Each number is 500 + 50 x the weight over its row's rms, rounded and kept within 0 to 999. Layers, rows and columns count from 0. Numbers have three digits each. The size before them is the row's rms in percent of the matrix's.

# layer 2 MLP up, 1728x640, rms 0.0295, rows 1053-1133, columns 560-639
100:477515552530517470526422492454613529446481477543488475431531537380448483414453493532536478465545532489456499438549433487461523500458490493443576576489529518466521526475506525449466471485537530547444423502554527420513551452570446544601477458
100:365455491473401531464557464523402471539509556516474533407462535563485480569467449514498527511494549505561569545544519570528445467526521496497505433477501487451542504462524586545575621486504465460466580467500485520398506456496475511500543459
096:465444448466434529434541530461457517511556556440461365483480463584431477521467464522579470445500547453550498450531552475604476489508514593539451636530510566544545480529476494610522479547598504479535475505501520514433610501473500510499491584
101:537519535492570462577481417534545514535431490496490491535497466519453485518543559494473565503558480567460432517443501510429427453494499559536484521472443507472583501465532424380440482479566571524517546418510545535569552490510412450516558476
098:593548540464503567468439499453520528547546477443535403495567544576529479481555516495537513401534420466522539619474551490427537399578420451472476499477522464507609462472452471548497473502491573437476486563480504512475547397498498440538500524
097:511523579510467486528469454539594461483404453579555415538509461473413526514499424549578447511460426422518516500584407501508422472520434516519490465483518417501416475518420611512590482395474479420515509584515536440417445438512457520546543478
103:488473445508534629572659525528540542504528518461437491430523493488478513505510584512608508465415425439469463550438495437504516550603563569559542499497518591513608511534435556435412495557576563571525433549526533544491572486467457437485574553
098:546491446458542558549513524498505549450427475563577478464610544418457383527468466530448485503492485493529563540568537434507511476561481485479491504518531481532475454470471413554541442523465560486436494501478515502446462402588445573500521487
094:547599440516607515511526513491455574505490483451552545538479541580469450517485548520503530409516560455496527473465492499435528424404548544437508564566439518495532560475493506479474511544515416528527386505507532331513522459550456509525450477
101:548506409417521525483456512477422524449541451525541558444535574497476530460480493393533509349443491534531554520446476508471557438562544492457574482519500412500515504522456449543456499478443567504454565459532534656467533483457500470421481450
092:467417484450487467459470521391474544503489480523563546484483452507502443558495477472541554420427494480445507585449515461493500555459488545535591583492523503575489587512539491553438565467477562456437458541471491357504507431438489526555495448
111:447499553447546552570454433486399482579534530457515556458458558452465441463444555406480474348539554596368540496554492536537528477565462435514478508493516523410500372534516523450526514516533442481522517521444490451532501486552404522482479409
106:531410545557415468404614472497463498508533463548584480492518437610498538583521537437549595537415567638404466526516463494488578481520446505435431547517536439556549500497399580483516489461525545500533513496486459527440399462469488465471488486
103:557574516505451568478517363448504520374461448548470457542498560449506520465444500500480508521481405561489516595502459469493572481498520596590547485448528492481564533511621568463464566478464522460490490530565402435449388468475502447513459456
101:555509580536529482536482468562545455472461594448544480521426526569467478538485530611501469565430543450466482473563557514542458592558521490545524544579586437470514515457444534393483523456510421494502543467491406461498521539439456544483504471
103:569518482499539518414429617496472452406518468617448554544400518487488470461519480447462472600495535430523469552573327475437601572531488503425507575557567510630606429547453482487509448450542448542448433538474410451542561461508443518419633485
099:499602513551513540624539458496536612400513444488472502531645551525471480498550535440507499518498548500504559486416611501434454518473477538417433513539488543532497497490447477410544578591542583572481513528508497431508472530541465489480491521
105:455421459532509532470480415475576455488469456515508499587539526431531565543524468470473465528489471551462490551434484483562431562530416472520565502529472566493444393539453459496455576465408507526578461561518389536447482478528433506488486431
102:533588540595565469502545530437397536498481530561523532475455506582479494523481519518372396524583520560454485382523481521444506504435421473538489480520550381521529506489576538471512587495436555457491453496559542500546497488459504535534434584
096:492505466559495519493451449497527427478511487415445514539445489406539517521508480427512502503473505516534406456444484479587406510475540485459475426513432497522563590489554558493555561495492545591454492465475479421451511610537501488519579559
104:429535514480543500498564472522633532427602500542456508430485505458519471545499414487444493472428513420507551563404468493438583458499569386517450452601493463551535415495524558433587506482434546529504490452546472558419562469508469510461514502
099:466630564576419457435556465481523460528494528490446519538578496508595493447420557516519454604519437487445522475521435446455520538428581536486489513477477446554396513469474530481582468476562423450438555529491507479508528381551518507496534563
094:513529530471497551456540535460496467563491431501429477492545566605469454567521500389498462412599552503523506575364558405568417568533486539500573496525547498431649571515556423580558479485430464520527454398497481544481446480495522452568587513
099:508481385566496441528506497520440419541470392483547543471412570527607565540471532484525411400580459506569524506460504497450472629472492481469542453506538468572522442404440566528504428541505530429564553486542507507463518480495493456495442526
101:484461514524530500495552445551467412427427524559519533497492393432544468559471555537503559401507481448488442567483560456449328498473507505539388419500425478505497574523443450472546442508576572425516545547532432469507513503468576475554438477
112:483565435451562447506561459515434501525516502446428547563541562469441502521511529513520419514543540579367499532564509541392518533469600500500524425486492500491535491540561518530448396458487551462543532488470473450543500480502386379567577499
099:375402465476424518537447547526518485609480498511433539536524488532509460461388513562511455498490568396555561493518576501459492571557488533552516554545468515495458475520546611524494486496486448474523542539521448511459503487593435514507559552
099:502423548520449520573473510548394461522500525525455466500459506531454491553557546552502514467515530421503459445505659586470506466539500423562527532411374535475538481583428587459603465527491430411507579599417522484510539474601490515619487475
103:572545531439539566535498485466559558497595494546527539411494507458518459521522517543448540539485538454570483412559462610561543529570632452499537477502449562475491532541407593584592400501404542473502499356624506531502457524554486516535505439
100:513516520540518422541518467512483493502533470581600486477500551575486465498545497488589554428536590456462518500514494552583405533417550532585501501471434554469464402573485469506502499485496629499526526504528468533447403494434487530547450487
105:513480550447587526480526488514524500384409565495463518540477513567502526542479558521471534482596445480499517406517532398492550520612468442545479403464607470468459458462579490567548512524583417505572484472516458441548409469495444502509514445
094:512470530454498544503580419449539470433440450512568575453466433480558489479465448481443433413472453556502417499505534482440447515522477535500470487505536618548550549485522577452545481488549447478580553525523502529530397457497465555519396487
104:427528374551495479506449360451466430446627440571549554524535463521420419558503624528422470473548480452462506528486570456482498593504619520520548409532473538539497456507449486545441464544557468565549462429518448454506490554497554484520599564
097:525439441462456529576559524519449473386522570460481464450456541529523476502514487527465553482472566559505534396558501524513512434436457441445457495469511500482536448501484441626430486517573530570533474510551563557466475473531545469579476493
102:462426565524513443489541567439501544527435500512434449400524452424457460457471542592407471488416561512525581518481427470462475498532563483490464545494581472544531547506478413578579554520577482436457596519519464454463384483472524437422529541
095:560518496521519436513629474563475538591567496468497480516524553504419487610488543429473403551406431483486425513533506541511468496544553473522515502446537503428447518439443520481531499436448459543515456462571442524445486554450454472523515468
100:552452484496482576439467445506620461401477487442428490453527488434474533471547492460612455472461515512487370434484391502555377451552448457501486497490495472469482606520633498471455478487486478565516496456461553581524536510500458566485496479
099:499478490485475474480499496581468425559449566506562499436436523478593553425445470555448472526435516413456439504533478582469540419494423491525504579544438487560494440507474500419370490470531532498480573488450583533508511567463562392479452446
101:531543464480586596590489614466414562520500489487482470484497515510468479526444548526428613452421415511549536461483500486615565538428597553586461424448529420441579445475609470576521467579514481499408481450573483509446515501560447544450504504
103:458485530515474431511526522556503442475468554423451570410471413517455466411485526464385442537531459461484522436436446459569457467471489522548456581550534488372547421520526449601594469487433436453585506519468516505444507558437477509397508477
101:556502507608514493434457458510513532566429501461544553519469365499608511524429457468552513469530503451521575513523449495506471492452509505505543551508493530452506533461533510395405528510470500627551541497530517442421495413507390461534560430
099:572452529527554543581431557539463562520575655471491461470554508558428561445551505502510484413579509585531531556550511521476518594337442597609473436466457535568470515462526404556408509511452549416526558488533539512481518510490475450418416497
105:586484542421433505524479460514507557488508503464521489508515467517484415434529556498438500454479497582518436467483577529421593390488534416509505487382453522593559500456431508585584493449521481480539560475450527555453529366600577550494487410
096:542584587618513546492568511465464618522449482525453437478489465515566480517485535546501513524488583504482546524523574514457538514519516452500425526494474502502565531462515431488546488543521559504413498488517512437482488490507545534498458480
102:542509538525587601495438546646489536456474629501534509493561455561565506562436364567507564485468511511440516521412481385479429340430525465518535556453530475501475581481495496415474520565510600491512458555508514474436544391621444519513506479
099:428509387425415507520428498520545486400504511540502519526409445527574455549543517532500458497551584516456418536520450509449577506470554579474440590545494501523472568399537466413431462528493467451445434426532482503498611448492511511432517517
104:551554563427599431497527500554514388533506501456476542493532564527495543524539535448524513522501392480470501495486437578533464555498513433492644508485391531533522571419499531505604494440486401449448481475505511481535493499501517558451546448
106:516469553517553496478437499545535480557528427561485518447496442561485470432589439520541518431471547557564540416545520531466565490585465438461387541465512553524534599463500514597523480540559426552479416436579499610479524542545484605453484530
103:556450529576496515505480623448507577488533484492545506452519445554508462430551578570506510383452580518530519485494512627449491389526528515492459465531512423561452518546516476574636635508456449507491581542505378508507436527541517475546545504
102:482406396544396549466481444520543468547392455568494461543520481470494514555487475518472525490526476538611526462548502473487543510560449531447546466624468509474490429528546416569393476518480482474496558506536420555482553542506452540529481475
111:487469534540596522503486598449550517457469480510445513508471490517454482424384571471525527584503490480444564423498508419571489466477505417597541478583456505470428487504412438537545633493478572454576385468477457452453412437480485377540455496
100:475466566564419585457454448582513494552483521556468590532502414443424584499414455514452567423494412603509542495463465404535440488455502487471480483525457484434468473362522524437531494417506543597607480444465508470511532455479491465493400459
103:493510564451443428466499483442516475511642452505595624539406506538522530539528457463516573520412498552416469448456558557492539595439475463443515612566512486542402488545435510509450430544524588479521457383499562515522522440458494535327509501
097:552543444512538552529489511530555426415552515485525578524497504410624424498535515479480466428477506541483505463486408541443569445469473533424354545579548477535479454473589434467470439558543545575461466428467504564553573589541458595523484552
100:481421415557437484522549500555500442439546513654497465566511628451383440523534501567466443569525552401469538448474529520557542473448495480526421506526476558537545501404498571473518529401557548414515555516482470493500536584487491499451541547
100:567502425486415500572560389502491441463511476519457478514489467528458518522507548501500482466445411473512509539457513528494465504564525554445457506379521551469517511558483454400500550552464501476503441468552373502476448514544476515480535459
103:468430505467560492500445587478494531496441588567524529504460501544561453484573471527571495502479430507631534483486493422500539596451600484421445530552450507503520435562493504488463534442562594463474446543412592389481540520505509535413449537
107:529529476512545504528602466544426524464518422533555584508409549486517562433519428516528624433537579518433505512520406562524601564468472469488387540540437469518497522525528508476578583385401514491510524487573522470449560519523526399580499547
098:483548473564592547482517403432547411499508577510505461543588511564468513515509539502524564500418481382557566571418450557493569541423607450532573481545526519503517456531382477432537436537580473517490508429496486475490527598519515479497535555
105:467590443583474556424447548567499560490469488511468433504582508478560544532485533444446528495534555489568493492586508504569535613509462540572542474538483494518445431487456581566542407445483416454513413459492443521521358541371543439551563476
106:499461524513520441473517477444483546500485547444507496475484494434552466542488568601514551505489467565469554473507563527540497628499582487498594486554489528525504544529471530489528420550462441467569402465575498508521475503536504560484456512
100:502414452483538505529495510512499583534543472510429497572494491486499431464442510482536550574506519573499429439554477469540464497567551556530424562560492451534506482609424453496475404577486462492499461473479427425454433543466393429468575491
096:420467493500519537604564489556477447428559466609563518494557440495510444445507497500467475406427449609533529416548552499443442554435467447494464479447434533458520528478556458555518542475482517535495416466514524529503579450590412485468535460
103:486434531561439463519517504509564460512457423489443569543588440501509467531509538515510491491484471521538575490553565488600485574507419460460470556510473476462559386569446481435588517549444642505517507506471602453539422472506447495506450481
099:425459566490449499534519533511447531656492497548406490468466434456510488481441460517435476452462496466500540485496540484525515499553551567477539506500545500547621493538550470567462451513469550455495495481491463342375524470529486492531509459
099:550525521450561535439481469520484517551530502508510463534433489531544507594595458440452443485442486441454525544546419486484464526513439474477513547514627522516548476494550421395517496511543442435584472534545451493430461549556510473408526478
094:459564417607465427546488502536474555522520464466502525565485491517535520516515464531471446474499517471411567535435456505516566523422486408539475457570377535526520622493594454374527483534571505525527472431525438484492512514590516515530489482
096:573495491487472509472475584504437521476493490565543514451520412540509525454589551513521585572553550394500518495563454530453463524494549538425480498531523451521379553607493595480423439492430540520563561520484522525522538504496459528446453444
101:452455506457504499467569500435478486458547495504493565545426544467598472493476447486609498513485585516471529543418479505435552566438622488483524463474577554519493555626440542489489483466481556442503527533508546557545539487618404516447436485
099:423365510515454478557472475609453571506495425483484439591615543504544426438540490410473492561597551551641539496506531551476530506402424562453474423501511490509598532525580492497503546553506486470400469524455534539477503532486545577467417531
097:400522399569515494394486458455551519537513460468493523495490493543456547490605518415458464606497455532508519541507490595414445553458478480502528458482521495541543541454545484475497476553513428611531558447563530459449454559527556537481474478
102:489486491480516498513582530527535539511505440515458506467453504544524482454461486577576533492528512467582394500503491500444489462551377456428574565427446445551566485402496466579511502566534512522475396518536494436461579549532522517490640510
099:527474561558496465447394487481439477441422425574522541521436534500487422488542503492539574472517550527473429505493481544522505552398527575475545478575476482606474442486468446477446420547547576447465561546480460491479565450525505490550505497
100:480495503573533491419505434561498460550497457512445496519530491542454497497434483455544464414457443435559446499438508405470581510455455560480448416464584490585590504498438536518498489531541571504513552514493509610363555499622450551459414487
100:501457510474463603507492563556541523558487517488477523508535599478536490477450539451570482493505443493515498522479510461484450546478482411549488525536523611477523558466448497583495529535470482492514596536438426427504456495498520509583495554
101:508571471499543467476420471528556428537521459515595577482508442519529510533405464557541390459554439501463428592481453496529484521527432519537515483632546574485479495538457424419557519514480517525505540574509484380498516521528461461501494564
103:564546482484486514545459439546498571468519614532466542502377550532416462554514515514451473557460523446478504496463575432450488437527558535551503503461507470525462541522476457465369528466475534462538507490440453471482537550443503486497463482
105:513454532505548590472434503629427473476437530496530593488547552487502404526476576580550556528571538460447553460464511465389409514549543493458555550508547523572405454478523532405526519541537594521548485458560448656506475518479543528525573500
094:510558561536503452405482507589473520443467490605471511521461489545436445524539470532522478543523522466431533528497576482435565563522526503489420571580464502405544554462525490572472474477585527554560498518564559501577502577469477451515486394
093:482493512470473543521435462516508482510494489519530501586446531502449439423563520490564548486449551499539497495446504582460584471537541478441462508485403569515506362556444442509527441477430468413451433539537455523468470462450479452494609494
093:530536587478535440531421494585482511590615421453465466551458456543518579449440417433420538543653577504428532571481472529497540546468429458446486472441383507559445460488497508487488533524500560472510514474534517521482475447689515478463422522